Each number is 500 + 50 x the weight over its row's rms, rounded and kept within 0 to 999. Layers, rows and columns count from 0. Numbers have three digits each. The size before them is the row's rms in percent of the matrix's.

# layer 3 MLP up, 1792x448, rms 0.0446, rows 842-883, columns 336-447
095:479482551527523570461462471530415504574604482514402452472484585510504506536491463542526431560547498535486430435579559464485363524504525533455451458407520452515508497460406436526460500527514472557502530474482496463548516528420490565474503449491504471515513452582545543636482440483482495544578442500564472434527503538507434540515531485480
096:514516480459481546400532542532596490527494443533523517486550470447442500439398375505514536363481468418570431537585526502516486548515565583553484526419531484503571523493508507502536467447441498502465522481527464375557452537474422503469475464588433526460515502493509487492550494482578600561421532491480562523507573556502492509503464423473
089:522541499508560519444401446544481543422562432508488556505538535549443596465570424470511504573461484529522537412468482421427429413462546579497499542486522547593536492574433516469511517501470427481521468551497383399477483514448458503553449544483502475535584461531541432469508547490531548556596558535442540546464422461488459522535413553506
109:515405514536476419540587429510503523446559453483544517500541488537480508530480517523509545448542459528443555529440509515536571625530526415473507528506608530454593433499496388503481429509465455476492434522523485495549472473452491460520492564472533520524564378481540475496522457553513598511443451514498455461556565441582536501395507490518
091:441521490508474520504451364549579505439477570482581485564404612602489453467380484480506404464558549559500536526470494508400575496545550498524504493517517489423545496553597509489466510474484435512496517455432465609483559499370453541588504426536461544571515480563548507430533474543538529525514533494528556479467571466524454595490521545400
107:442557513535481489516550428507506570470511478517594539544491483542546456464569537462469455502463509449355512493576488431525470531490558474502558506539438484551572547540502513485479453493459457477441409489463464432456454473488475563493574503472572544403590571486544496491532537482500557486507516462383480509579518410492468542477481494502
101:616414494490570538485436479531505423466531544453509508526507479498496433615404555490469464580473522601468478505512441442597456462561439574438456571452412484507541482513526491610523520467540469427513478536415509471406521504448581577487544548550505544470551449437521558516556483484587523523514612503468569536583582486499533393469467517495
102:461520543514499582405539481570510541345633511485471501496514513462572556486521542504570503497411591509510581482502537479511473497474423439464561536504530471368490420527504498416407458561481533402541436603492474498408599534563481502404555465437480523475487508476455486506500376391464480470529448534543484508492439494590499598446476543479
093:554486485468470552532560494447490471505613478431487483495575540469534557547498461497663518494451411450490431482510556408406548479541438482468523548478503442516564528453495438606569514501464502458461566529540510429634440467551498512479479531386516581472519513471498420428531471464518491421517548502555541539510484456498539506476550561483
092:440558475560470636480599517535412463515450579505565498520484495397569476462443478500561433521475591447445509478483561538522630584526603468456573521532539464470489511473502440570534532454365626481472470441480535486478563537477503511572415537584478488500543512496444469504489544577428520607469542461571581519577577572508552522565463471391
106:482390425482569481479458531523420481525535544560470479587401505552594461518469541532477570534546508500431536514521556505577508621515506462513491480467510553509479496550493609456545521518562519558470467481538526574466440458432551493459530511515468514489549554468481472465433581569520398522485479451521515545517556424450531498462508476467
100:556497482494567457595492428513481495410415469522549520508510532571503548555515511506479517496560453469423475552384539532462472512561579519531604498541479560569444495430487441456499507478502458460459569485561501417508468453548548450531521460436439493485511468559512462482408452433489488494534514601437482546526457509530527481487507373495
098:428541464506606538503593442390406488500484445518519414554365533465482409474586578505503519463537521501471416509460478548626479393471495440494496470508483531488525486527518584541481500546537513657628437510541497521492508456501482522490556546441514585533492476536546505472490511409517428500518558519527497477505458531557505475497500529539
102:452446526558471532444537494450488538460558533383466491477568540516468543576527557450561505410531517547563467475531536491550458548460503502561574498472472381513535553505545522544607516466529539495482555425484585505531498424522598438512503476529547593553497474578487507480384499528495574502522522461494462546513394553533500540537407542536
103:470505539456502459466403474438377593482493514458477511524407449544545408458539573499549563537508396515422473481486544556523463558513528582503438438462612546536547446529448445523497485460625459501517513512487457375536511436537499471536499575463499527449494555498491475436517420434466533458452496516545459468600507498499544522423561457566
107:531475453519579512508473592469584515488479451550411522579630434466547532525474537480548438479491563483505483523412365447585459548498512571493532478536484424638510470479518500518498617542502471484548445487579390355472543442555461467506506488595502517519452447488445474574427458457512480468515472508444579491495511559516449521521530423469
097:443470528499425485504510511540552599594493452548488552548508597504488434458540598425507560508584539447527519540465472536508454589425435542450544503481417494479582528467517374544544475512480536537430530512472538447483538537568360492495438486496455500561397541457574490446528504520470562506360498587412586502566598447476412514544528492520
092:527456530462510491555478420421506497398464453505510472584414535529429492504563604441442429415465566531475453387515473569455548439475442538525563491466523456493468526540565516573540496508449479428490432491503424589518481518566519532538458425466546595440449548498464520465504447548496443467467531458428483612411482514482433489552419592540
105:541529506485476457492493491477511488485518523514568463462445523479472464417462485492678510517492496525442446585504485548587462584473445436519622567483465580528482478560475544627464476496620582485480521525474524473500443408545452506576433467589485535492439460419499445442490482537505558528423467516528537551460467509468474473490468461539
109:472496395489546539534505501452455487459495545432398569492521561408492547417506458501487497454469594582591499494536409511493443459466494486496548571489505518574475545460469450455531569519524449560574424512469408535508452568448515525481575527478479560477450547477465554541493476524542520480510459484505421463512476551462556490481607602617
112:548576513540442552494554459498389485457502522571451438413454593489403509484444422513448513527566431424534455458367567583526447487473463514496454549435499481463555505545472438479480492564536496435490471487521463503572571542486520512584486501487488492530458553489502508469478497522538455510465488538462472472497474492468511537530628472568
090:348545588483463560594493506544632458451541552598425518504513601512519498456456458510437539472488460441436519448601482446462571518524574533544545578469489537517482516490462433488482477594550516515550464530369508447512593499527490483516482510561473501470506411530523492539545542567560580546384570495517604444483474479363510476459479525476
082:491625514482568649591466575453460416546555444439483422539535524487471508534559502468461504532567427525524486440393576487496519532467489475522456423508543565535449541438510459534469542571400521487505542565507466465489464511501519496450544459456521506502520412476434561581525499484467485503518588508449486530421438538535467492417518525517
101:536523519435487451559488552512512540596492579559404542503550480503519516512575433479525541459503536553493486442536556450446522417572513572473501465559460486436484481500479459464549486529488458482514436480587560491576521521532527472503489468535455479572516522553492503578450401464452513498502560489526423417469554457460490519450473441437
097:565508561605552498561483554572556486484493539584528451545430563497550592436485452540410466424627511564529450532443630459548524549516481483521456539431530480535520498510535510461542456447509536473514567442531569428575501507541507540498516472536413573443519580493458471484472549514600519474497511425466494488584584441487528426586459588393
102:489561516519445543549521465400399474485456489442508431527497461522537599502393497451582491510507455502436462482491629491508495452337496451504509506468642493520439445490510517569398456502468442430544569523508523498520494546554554374515462474428485495493487437455507556550491490424432494536539497570520563482531513467489515520503417477529
097:583503509458468524469448589529543575490550436489484497468537430473522518538545563557501473476552514480558520462503547470464556507455554401542544474373566461565519498533442537494525477483469504416460485509594529538511502509592586477471576528496409484396499458508484495414539548434469524491479520497451473539558530533509498478448467446395
102:480552529502420520478527402569638550447566567368491501524488467460528395449524526503505526499497597464589533511492634528456479497534461455519490487510434524543506453503486607478366440443490445501542501610494457415565562422499495460471470536495518578476481435485398563402514435444454470545585488487466537459519534455560430540514452501520
101:583390456522498456460542513469396584553552491443587488499492431553541496509519564494488452563515573486525425528413499563640485452473446437407503375528410590463510466468499548468547485563483499495456478483593467525462494510517575541441542465541515527553501529508403535558462477489473471516445486612386516529599471504579439537566530433570
102:550538537500498505522545512480538495607490556485494478461483466524499611570507509521498518436561534547441494540546481546554475531552523551488492519526535532557446542464506419415496460566517576566487585478516472500495442530574482477469521529484409490463545561466501483558505444454540488528466475514544462522447593344603516485480591472576
101:481500484487454481552463478517492425474515528497585499514568486466494486491415507560443475639455493499518567468507525536429531569554479462484499453448538507394542551602493522454601544470430480438587549542472481430491502485478561506453515587577570499480511523537466489513421522580398560497574429503471521446580571453570399492521517554453
106:500579498595546553529447537498567486592548456563495513575691407454537564456508452461593437603446456457537545482497460405464511509490440432580465504488391398474515469424559520546574538437504446464468533540560458518548435553549470533516481498474527491472479528553504537493394547518555474464605558457523488479498582558522499461550528510501
093:443512482481522397427467452511541492548542508462523447434526505453523436512445555516554529451561488490584518514511570590487487499502495533470541458472483470495535428446474502495452531487678520430521513467540507532579562564434474494523359562473539510446572614544474457546459505565499491487598499564552380490491509500573528541450508510577
103:545534554477482479537427463481475444482509522465528475443353502536576458469578452559641479447543525542356445469450554485533428510509468511468443587536555520445394538581489423497513499525489587510480489424505504495542522464535601437461476528514559497521517477483554540520586484476497557532392561510452468561444537465466414501537459564488
090:510504394585531488516447507450489463543532514477503611530515475561489543530556476515483434545446532500388411541481544478544433499490580508495501504429437496557572531473491549366542469466502478562472393497457468511547418542496534577495538495497404492561570461472521515503454473595522551496494455457568496420430442476500464508545476575534
097:536457504456535435631490477476421549418522521469520496420463472556548555451470481486509420506527536457384522482477444463552472472468489478500513537582421509462489559505469458467502526592470546526472457481475480501442586504496506512556398469649469489555475483489542561439500379451578506512546532471469598540455574461511562533529583579516
102:593474380530562498580508495518366529542489514455483555581539464478572486486476563544495524493487554442508434514474492451483544464547458571558501541424459415517577523573503462455442397400487505473448476491603488501553530413462591493537419475542428519531492436495542472396552553473517457574528525468522520538523476572552533453550497519549
093:469510500535528489447503470448401466493476514439580482490455591494453525467510446533415540603449483540419484447469400522458486531488477534410486527609533470427451505521512513475523513509511551560544543521415477423431484472415451488511522542515519424557513418426523493457443530423507496471517525468543437407441566471481590517576548522431
098:463502484548505556496552520441504457585621566527575481531518557543535516553458579569490495517497412472524493379624498518470602502467466462496467582523453478514514495597437470451521528609410434505497490454408427483455492452435509591538465499566502451470502482552473522450532386494468493582536448445600517464504456527425509488499526526517
099:651423540461502462594558496461507486490534478534479503537528417564439525472476430520484496522483473529538490527580569539482473425512456506449516502595531464448493501505586571513454513480501508496498465482566492526454456418448541542519477580491523453495519458470522508587599571459492480462559517547509607469484527511550447510603473420481
100:486503490481366499580410436493453597484542600475544454498475553620445477467469538489508416492440490518571541526571475541527454470490391593537516471524560473430625453532420468453438534452545529412539492460570554494534487547571514501482507478439459466519501417532570529543457446393500450490485556594471432494470460478510575460459496506572
104:398483440497438463542498500541443510478443503448509536509465469489492502422464488508483471434528577487500426483454468503558544514422521406561419513537540507550501514599388566472485512539547471511491538575497464617517508504506452474404475576548453515528601429533551518493462496555471483524519430529471536452454482517548504512564450585585
# layer 3 MLP down (transposed), 1792x448, rms 0.0413, rows 842-883, columns 336-447
097:515472573494532442600510557467504430597526509472482413439501500497505555443539479588548561496489494517479510523525514506593513500494481474329541506492502476497514464549497521453510503485532396481469400515477547456575518506489523573510477533505457401533494443486497501459445497483545482448490452503484481488566514533600485537519515532370
092:402601457451415506573495499552476536537474439498578500443447419522466446422609478526465419424513519484575402518462479486426533452515504461514487415494552543362513484426495493573562585503504501471464396565431515410448430550510481530518541488445526400522380543414461495494428489535590482444514519508481508451543489509545490527531449618404
091:460532516546524491449578558570480476538351581444497548453478549504451481542454478502461414555567543391432489423495539512535473504436488407585531551529465509489491412487485449459576541431527388487441399492504495542530444550517514501454458498517502529436544549512529467480513484532411443530542388576508456479506507490546450467473424563535
112:436517484528612532434423431508510559426459482546539493441482524474487379484425490373493534528480525490417392448423508486537402499454543497461506516493564511488516602545555561531579527545511460530474448450529466481445542448452582533491505526492578575472481507413476443456524499590609592616461477507466499532492501559567591497365456430488
091:478432520512512518527473558521593373510558413545578470507540540513430531471483507525483475485470465468427493438485502481434462533487491564592491467466488540480557475498469477477531530509462411496458465498493508486479508440428448607431482515515473511524452448483513456473512585565486507523427490546473489653497346445466520412508457491490
102:561531520396478574436551550568474542470499529483445521497460471523473420398556559466560489533555606495537509532549475530548447421500503564569490505527439421483557432510504438524542550495437553503502486455525496416579448454494498541570560496545513427566511535491484425493531458469533506558520537595503537504458498546477491478533477561420
099:523482489592349462549496472475492565363486591557448489505499447572561506547422397470555442488477512565533513538533459412501530555515540592507544574467527507498594554548528468416521509552372447538459473411519463449493578490463471483494533508516508511490530487522516501485468412514553508469544526514487534609534478571498453583601596508514
100:481512472481429599434524455490507529458578633539469509462553517523620543502396536522459423521520589500470520465518527514448461535531447451420482462538438379459530443479462559403488455580467539493550469484491580519523530508486434519483486533482520484521549578562521480485479538533527505477503450502466504560461437597564487572637522536491
095:486453454532487485493534510564558598395568444422593596472493552456524565473507420522538422549600579572515454514578507572439465545507511500505569561390509363584556500532466554464496516448433563476483532492439573444562507391534469545476417492542504502457504546476498453486437514515463487615516415493513471548601545491580528537478559537540
115:487495419510358534464553491441453458490453511613536480526490494464553464495452533583510437508523486466508511469472500595507512502480604513503528486474502508470524497514445519494543473504445543495541521528529549516526520485505496497555474480522458494529509520399520508502493459504537544476484488469463499528526492544492506474438471493441
100:536540518479466493504498520475512573506609438532417417570476526449552596522497407525571517582491460453527502554549525519526506434441495491480363471510576566472488514448491464495420450553481443532501535452466464531483488485467490505425400504492584489517552554467512504461478483587480486423496502519509542449567468521513485539504475483462
102:409592476494444482531453419537538482441417521498539572521475542469584459518431498451516533528441477561459416485497550528417549476479504622476547541500493548476497549508567513413560529504535615520503519473488482490507525442494529488477633524493581489454541509514408494522616531546610480541467512502465457507514470498509507423639426544526
103:481504511573461518505501452411467440535464574538417476446518447530470503430495506443463580576598474490559486480535517417510490515530576437501493490467530516494543564638513525478542488492494442489578489525544469515455516422434490453417439438527447472547488540524552493491545512487359516432550487526530534455509564473565534414347537499484
105:397503526523540486574513469544479552433490569426425521618484530469493338505418470488526573425427603468480501440425452559456573380558518571453492536436468525498570616514481488456547523537541532512580473620514515480476480560489412577507447514496519420537408489504503502471471454571495482396496479539493619597514497499516415522483548473493
097:488478538465461562559525555383575425553469470449517448527551480542430546557473423499518486516631504460475510444519434503534528591544577447531455601504473507490507458508547504482558472576548553475509471525465591527533382443528501472538469478517521486427509556446487481456542541531576548505446515538551509465490545537605553577471432442489
102:553502508470473540482505528477484431537510549466584487494563500487467514530522525493496491430558549488492429614484428576535458512516470537538552491504549510596440585474527495497494542524536456456492498475574487525518466524462466542559463522480434503510412546562451440539503444558602496550581410492490526525544553461453565399529526401587
114:497520577528554496546522511530505506546521461480480489484512516503449485524478477468526528526501456524475472507446511440491509455477513490554497567498495457505549522514494501527518527511509478499521489525472498525513476514530499477540542509504506554495484523518479512510510547522355514476459544490512489429457503530485510481244509494493
095:534594487542588505474384498507506423417468519459485496471500467520406461494496501459516470539523477502447511484507482447498457524475546454513589511507477538510451472469521550485553515512572506458464510455483474487568484521483529542452624461538560473552547436493399493511563494546553497518525591490500571515584478470514348448496520532450
099:387515511534444514447478488444470494561447552551404451533455471511530562500577445481506511535427502607467472410479588505545490532590570490490475513555466437438492533481441502492425499483499480498579577363454498501434490531414516510472634524502502466584509542495551441492455375502453590545478562448524532523470502386515462490438437600525
113:496458471443565537551515547498566452460477461527500460459565521482544582416485521459514484537562495588582473504514414464603468402531571539589450500504401558529428520401456481511453519473452556491468508498450586507490464605507426573478494493585520447440580516537538477491494556468444526521478522464529497380484474540500498483473594433576
108:522567459464477441509426424502469551554447540485417515471517595500441453520475485480493484592498452588498425473534449562530469527403512572492452504493524404514505455448514449439493547543438503521552543483511540546423500477482563410523462520471514493542509481450490435414421523574551526500559471514501491468505506575384468511569565488443
116:441485492494471489528462507480561440490488529561485472453482489468510538501556481497492491469505450519440524525514503501469457484489536508534483503492519517488508485535541513533526589484514546479533518517501510490554471495508427521485534596485478502477472478470513514509504523493667521493532494492471472448444424481458531484676489466483
087:469501579469499479465487454495484501421502497509493572540492467451469459613525529486474511477486455535429520502462569481516519527536542550546473510510498471523540508476456511486476452460575475501503510462518489531581524419535501582644573472556494536546501521458483471500505492487445502557422604494489419479506459448536462410366519581547
094:497426583509459494515534575508535399433473461588408592454516453532522460409403581553482484427635573562477489522499499525448494478565479446482522491518493411433497521493367411423537535477377499530494435442509489471427541485515488470520471434519537396562449422566443594525494511459554542553531465484507504448496515458414529551512499466504
097:523494536478522461569478600440473505563532491475495514528365475535571527544520524532536396475552495548461507541497552552577540409482550542479425624495531475445487420495576491535486418533464598518520457579542420485454589502550467543541476510506521584496510518475516453520467494550511467420510452531456462456468429456461551447523570455490
095:516487540515550423573367521533485487484431420585456532467517478540491547460453467488467461628521489530567536498436463529442515497415359492528428522470569443513567470469499464429436558508503468566538470376466490462485503518437465559608418511535503637463407551495482527528441428466472464519482433512530542452479414408536464537493565508593
093:501476484568503519459468475552497450400496460469506525559485581491494469414446546519535426580547519510474483467513471502512499387471470421469580554541522471582467511467527531524447518480472569510512425509437547483426588412535459413463467475491580471530513524445530483561529516563464505455521523629502487488485556577386474421521467448537
098:545520486502427489509552518479488394470443477470382587474490517482542452551521475467541505464477564381530463546510456543529512485485577584551584592505546521548532522430523457498466380607543499469448371502454524569399515449575492533494493532474600469536443550448516530595418422539610465481487542547447423432502536464487584424547505462541
117:571511536492507522492507506520432556504519492451531523546523510524489437529458515479485490545510542490528477494468502490539527493493463460502517463509499475493477558495474497464499400520470459505498499496509490488463493491518551500514503418511518506494549521525476447500477489505340499503477529501522511556530535523515479514332487521517
098:532486494554481468536474579511572554505493507473461516545519534592489420523433505531447496401517555466522512521535453499455486514435533522437523489425417534502525469383518522476555336538504539570543574420460445562475577444493498499390492525497415474565486510409473408551466541413477477522432480580447472467536600572486467544391569503541
102:439549526510469491404559444551563516477581525517545485418547486475543479490420486444559490453477481560522554479526534393482530427474496542485400553508478546500450516590483521544419570477535450534546459577452493436497503436450478447431421483523600527419454462559490523502548476459601496571501550476473523476532541600481587513513527470594
111:404427468611507529465558578575565537444567435546490406503475475512539486484489490492481500465485493531574528447485566448569525443466459558526479460476470476496522530464537445524557667496432588477431516564480513401468471545513484469474564497507495433499515499531495483570556514507553509492482520515492423441529537430554475485618523413556
104:494522503459534512486571507500551557406530552493551520534494513519589530519486463412462432486532530575520530431535530502477521587446468523499502566471551535501519479526521521515496475475562436534536553470520481525463504468533464526546473520498533510429523523507469518483499516463705550437468408452501487500545539517566467518690554503495
101:558494512395506483459542416472512530420480432612431500366441499581442488484523407390671424494419478505541526549523480515499482565567413587517530424521595445488478566626496521473513541503501520472489517465501506523366447454438444386535463482486549584415519513457483457488449569471498511543521525455470473444514448576504430452455512465489
096:481525477545577506600435597471552449477513471566598520470512440457481562367552479548416512461535506475477503514495524468480464494524552589507446430501480497440506466586499550428512567454545535465492480585448439481488459529557467473462476470481533457500465475577531592468426576531492526451521463518518414449372490496483499484464473537527
096:570431521490510513593444534405523475498433476562545566480406586557492635484528573441502477517428482521456551432502539455563575492545544441492484559459502533498549502579513488598477475488496451516463498409559594473531483511545555470491443471462523487521505514561540500530521400505551476448521456480468544424525562477461397421556666514522
102:472523548548491535416604549429523449556508521432474495582600491543549522502472552502438457504514504459460425450467540538557484496548498510487471443586472511491500498463490474486506511548533486505504488399500459600500490541489505541534518479500532543485481502528528424508558546469439543448496497505530464561527522447484559483379504490470
106:418454561466530543518490499514501491512524462513465547505509471498511537472455501562523478469503478537500476467436505500437503482469530516488484457458512496531476478416475489556460502454524488557489508502521446477531453473486580503470513535522507453542499446490465459482469552529608534506539457511498422499499531471526552444715534460446
100:424510422520509529487549548453509467482534464493450495470500453515469398461508409493483459533479345539516570506525512452569464541510465433473544509446589595501474520497391545438551576604456439512490486543377500406508412501468476494578585526528504453548498538499430558458596474512437585514464493527517497505531526455488460479493533422492
095:457472478498538517526509383544553564449608513497588431461455495542486508484480555492431482487519483525555546431568425477490500498508494437574569604502455606479510567475498456586468540444573572420446519498560429501535461566557515536547577481492509455400566533360562534482495543395577457523564568461500499567546435499505502481537404429543
102:482525431480507516527456503501471585485549560542555490523459490489450482480466461423446489506435571484524470542495529472584537496439528538438528535488561572488473460626451499514471522488450537498516469400461543511490510557475491496524490444531454374622518535508572525505512444554475503546554562510479504457514444512439468532498456580553
110:537481543551385543512498533520466515569514620463511537499464602542454448512479472530450524512597490496477524548500502473431499606547526582518577500514510476489515438575546505522464473481383454484467490508508491456498534425480465441522482481524526524530468481511467473414498440473328546530497517481545467549538571490479484475277493467434
# layer 3 MLP gate, 1792x448, rms 0.0478, rows 843-883, columns 336-447
096:611575559554487549403531582512554536541530512391528570484549514575494583501455548502598522518545515433567468461529482434501524568503584549529513458489527444568438504475484437474540541503430579465480526507554494440397528532540459545520555555535478437512553504556567476584530557511527492507444530488514503581446521511492490452548475428589
089:553447582528386446423483532428399523579403535465514509485528577551512583499500498487607555472580477492471494520520494531509456410446487518542503516474568419563562439429576452423530551473463502485507525491450461420567490515619445507613440417486514565447467539473432429455565499505535450444510456577392546501453506532530417551489519451412
104:480433570632429541493554492460560463527444580516546490480553552528512566528502434512429507520494537447504449483429426495553511503606461531538482484526522547499577458508421447558526504587423488494430514585565532436535499489491409494622526573473608503522505423540467540522475549516541588459366498545526504568521397368501435551503496479601
095:509499451482482598621451451509584500597519506510479476459432450490503588485495471470530504566570461407544526533554484497504392600504406429518528413494493460511533516450529511520465552457441503500481586512574486474515546539589399541569546419541549418525437469509510474449491388516429443476522461594523448435542580467522463513495490498479
106:605483567563485497546512643500583595553533387500491573502477541533471613546515480506525476541544530477418527459497475565525517558487449517516526473433441474489470469441482531532486483577500462472574561451528499533638586660479494521564438530557474441503482509477495489532527470452521411525504508552499494492478513445405531517517507530629
098:544447451437507502529455492450436526549459544543460417466448469504474483533484522499490503452459489501647543492407446507420540539510535521506502558505446443509492414460531479395529512465488555414483559528479579508499558477585473551554509455494510494439538521464519554413495545482565487453504534493499452498493446542520506516531561490497
097:513488609592475498421555518460429516523476516496422535455551588655435383533577502498424516538585531508456503453482500467618471460465457530410500439574402505541423523527574567448501508572597518558550511487528524466513515453562533543517448583516599453542474630513514475610478509525405493478506462538434495527384463339492398472468477514473
089:485485509526450412493532439571442570531565494466640425462499497493479549434428524462539437477499586553549450481545488515447551485520459554546506521487482564518504438472445443489460597547595448466504575409502503451374495490475436560538495509547487484485548592466493472503597539513451514490321493436499393532688435522453493428568503479584
097:494475427559502493458520516573465428547521581577479558504487471380488464525487460537511443521490560470494410463453590541511518596446584509486492576553478486503530405488514563583504447425425555565541438494468505449542506510530505539626461501575487419539480475489444475473498519541474515470450506479537640409640563576439480521508454484440
105:504431597471457518481404474499470546539554518501478509474488494417492460556471480528481440487525463525406508623528532435507519524402517608486596548558529578558508466536504507547452520590566534523470493517518518533510621465501491464529458533483580532505539594457563548578560470527525510464446469625526462476599451452522422568541510476550
104:594446524499518438576531458476431463545506504460543567561513533576429547463523517514459483532513594481445415545362471544437420586607480553504483449527429594571429414415379439482476405562507423458566434585517417488520535455573497605567526409466550445570456501541475455502439510588511488394426421541414480535562452465549459468535474495518
104:494565603594488523407476553496486380549422462524530517454515549531470504515592466552441499512501401479534576444507476594444515420473519516485456577508466479543558486487504493528462485465452457562510510523544444433564445525475530594494464511478463451448506444453426517470377553427475493459514535536502547516456481395383555509454500567508
102:516553563450532527446488562506455474508511471476460491406436536456466519547481445533458545507553483451561412462498451560576499474526488565480447577481539495433442469498460437485463338508449567565467517484506380474415494544482490540615492571502444512485505492414587461459456556582478498498545413494479460494402504427513562483540528483495
102:512474539535561549553430588546550521594513448538474539506567460476457508495490502533433441520528450400473519485498565616445548511531382530515501417526486452545466467497451450431554486547411555512497514578564435500533498519521465500486407548553546550491488526465488523467407517533401493519527497484511479458479556470482493514464503569430
104:455453491547533515497471487424555517475490526594539493488546509508479440487511573555576460480469564457506486422534539505491473626497395432520486494539540586472564482505504421516420487482496604443503493582570513534586460503526437453527539491544544475349584556484472458543379539529572489423457412510537600556474485446515608587489498515575
100:605442400379556543579464448535504487525433527488568550561420538538536541502561474558521498481458538572519551480502545517556490505467438461454540461540539594572527497544453497503520496370544498462429477525491444470430521528559422501479484485512415421514552579556559574481513477581479441443474425483426532465407582498532444483548433494517
091:425488510462458580489528476517547455530543558534491591480480439513535432346571558508523448461452612541468367450547536536454524422573519502538442570548452497438484447562482552530499536454443509413513534525469528486524670591501555533483508534560448543432600439567573491407443493510442549566437497463396457468451475411428530574519427497539
106:595516422528428507482437448496475457582495470526430570471461432517460507525536502600517584584392465506420422512353502443478477483526482518485540582470463356548477480499507483472454539521494558489483469583509554456475473487586495553531413489475565406553414388510599534476435375482504556504513524639544465494497373565514470498565499493598
102:530535536462444497528504507501585519505529489506450608529446472511533546493511582469483458500570541399571484398646434503504483457410511496507548529446479526485622511449592537517492487490385503456482489540536445462499538520539493465507632415519528464435494541467464565476537451560545486513428412540533486530519486498469510547548535540522
106:482488536427477501521490526579456485584462534476497554516521478490522554450534518524457592507506484395517441446549401464505525491590522509532426474489579543550534476547460469642538475488487485558452571529511465509559521580469494490576411519531616369597501459390491482492494448503480395454532504412492458626583546477544525542484507399429
098:430550534490451495549426529495536407494402523540391526480500520420432439484588400589534531453544476540488467503541509528475555539511494540561506540425560495549448433478569542503463529435522533483610527542362565538597500580532486531556501530526562442567507538413521479526465413575466503409501468547496478422437536494430480487491499512474
085:472453471543476426495467523537483442486526508435522380515531494571500477406475584472464446520383512554455473500543465579375552542403476528521362523572453490496507454496524484463498543528496490529556539461595450410490367483442521578523453611453452449548399432575473510604492509451487568491489523421555506501598462496410431506511573479407
098:521466519496473446488520595530396519542435586487497432474468519578558490516547572494586492472527495532389529457482497544536528497509528532483471486525492541567493496587507517481498436440583487506564395545601441546562585546547481549552495513526581491537498616503558560583524413575504426442487413511463469460459549431386421562453600569604
097:481475485497600558550488487517471468495510522554455513494575473523365450486510582524487441496541475488437460494493508468488446536542506448450455451531416528494496508490477486446447527543540490426525381540534514540528494472514548579578534554470572519460441541478461456514403487505481447513435408559477544446590530497447483597531505518506
099:643486507501531496444472474562506487541595578511493505512484401449531584526517541494451446614442430527479556556533490609479489530497469556462513465527464472395468515427526486503542448563400548500542522496495503514508551507524496550436495425579447535533504570537469454475488476514565502479563560491475476410482502549450465583517525508401
102:548490555472483575368557520483527349553581446545422436464594477414495448440444485540461493591521529442496419491520509457473520477536551538515552551550508492539402504434496459535438516505468518511489473560442557491533599452582599523475470486554491527507498415430522542557454475545554556499557615512508524453532485428511505494497461409451
100:588407480554535418482537567483507569521478511470459538491615532553524524483561593488507521526590544534512518401456483568549406464498415534498465457512584543491550495511608512445505447474380492505516535435562454454476444552531520485526421485504431456509527529516499475544477589484456494466487475499554510459480536517473458535597491499475
102:439528611516439435553466498500599416508505541558401518448503475476465539497518479553409547511555518464505521472543505533492586536474524530509446563444538571465487380495572513430487501510522546492597549469425575503589475558547500519536502527530457497605485468454451497557492535552421493421382468570441508470512546481435441503520489495511
099:572543574532512563498409514609542535583535507555475577428463533414382505443512532525537481423443507554558456454572498473533397518443511576516493607492544420556500511478481383496548450474400505500477528517525500526558598559572437509515492466569457506558461539497507481568497548501508451507540490531515446410430591488529516553500546511581
100:412536626433593533453495529563528595509565510480488469475496435415468504532478489500396447443494516514586546418464549536538470497523593481505489543505484477515545457414481563568423491499451405527474513557507507500479511516491440522547568531512593522481531465523440525515552545544495494564417493491600577502582477556469499529375496522491
108:485470457447456475454526507438535474550557469474456530529525479366533589421559551532454497480471558492525499435540439473473597510418467533487504395612509593526390523483601513575517550553468474493546541481408471503468527525534560518515492519555433437511494477498457511472535567519515456548528606530528520533474431533552431511488473476458
098:497497490489547532528459490535586506555542534438600568513505573477445470521452513506447471431554543566546479369538474597540439562556411391516509392547439412474531497577456414485459473465495433486490509539435519439402498538597514526490521603540576409518531473485453470515500515449542451479444391440449511467535543523468474549513485513471
102:419480513481585455553555457544423447525461421475494494467558537435492456505516498518367603547507429508439484465479442509583491429513493442581516533561441435441448449430478490511465365466551514505486541554512412376575480553454452610482514379525492481527574462435551454427512459426562434507443469455493499473544584477562554488469459557509
106:453488505566456483495390561420561479547540479534479479483483539492480463469495562580403546541398479529540453315487542462539481544458427529488456555539535556528514458533440516463546488467426495500576575598566615473545464581518539505603411512534480507540417463460487569600399510466525482382524500503466481490450414431465483505445493509587
097:627415487490493485533510414503482462512580567512506497487491521561494534489574547459462550494605527469568532387565445479473584440561477541540344515604534478445513467505471480506521492464418458456517557523489517438445450489508550492583413382488494493511531416478546445470496480500443524426496588601500538501550431598548416456437546414498
104:592430535473437479490443499500518508549523624510508494532582471373448539493504431533419507552501502531484560526519513473441470472563470477549527464503548564544374521518518509594511468487501527456460515467529436575585570515562455489475423508543489433493531565507547508476523538422582575476490568525506495539511562433544458534518469496508
103:464427542517490469487436559533610450600495593514465566516537526423503454455547460569510550518561542472528413567562490465522533535462458432434522390500551475524471397513504521546434468484484468477501533479559476451521483523595423517547526532615570408511476508414473586544478467567434433425444449513402528486486561460464517479485493408423
098:474530533597499484527454441459488408557502519572575505492454582580440486491514471588495443433424513614489406496441518558487494514473462522551546477538485477508445496472463551459456407465516497604560437521496549537552571532521479570547521566552503480565484521437539603489412440519569546458519492516498553456507464365431534571561541511513
100:575506524488473537509486478424503514567506486460529505509517503470395445520423549529436528445580552436492476479530421465522539427452465538499543424560494540518515458422486443512530446467507556462450510448462472551512467500542522560627563477518461559518464384506482500599501555598520507439465559499460586548450481591520506536504506453473
098:597488510611560419529504538457503469551548473543547511467586534523485488520447481474488524531448487581420450545458495459512549544479485528504374410575470541541549525500477489499528539539497456579542511415530491401577517547443500569564503540537443428569467511454479514452485534510476524483508429444510429457464490536390434625511475523480
115:456446509610475503433463485421489422564501587510573424516467628470495446561500438568497499517514548515442468603522533471431526510517529548436561444506453503606456433542536510470462538446443429494485426485613448437441488421529509550630421485510591428534477527487436501448494457596477466430529552447530612542563580437469438440504539401415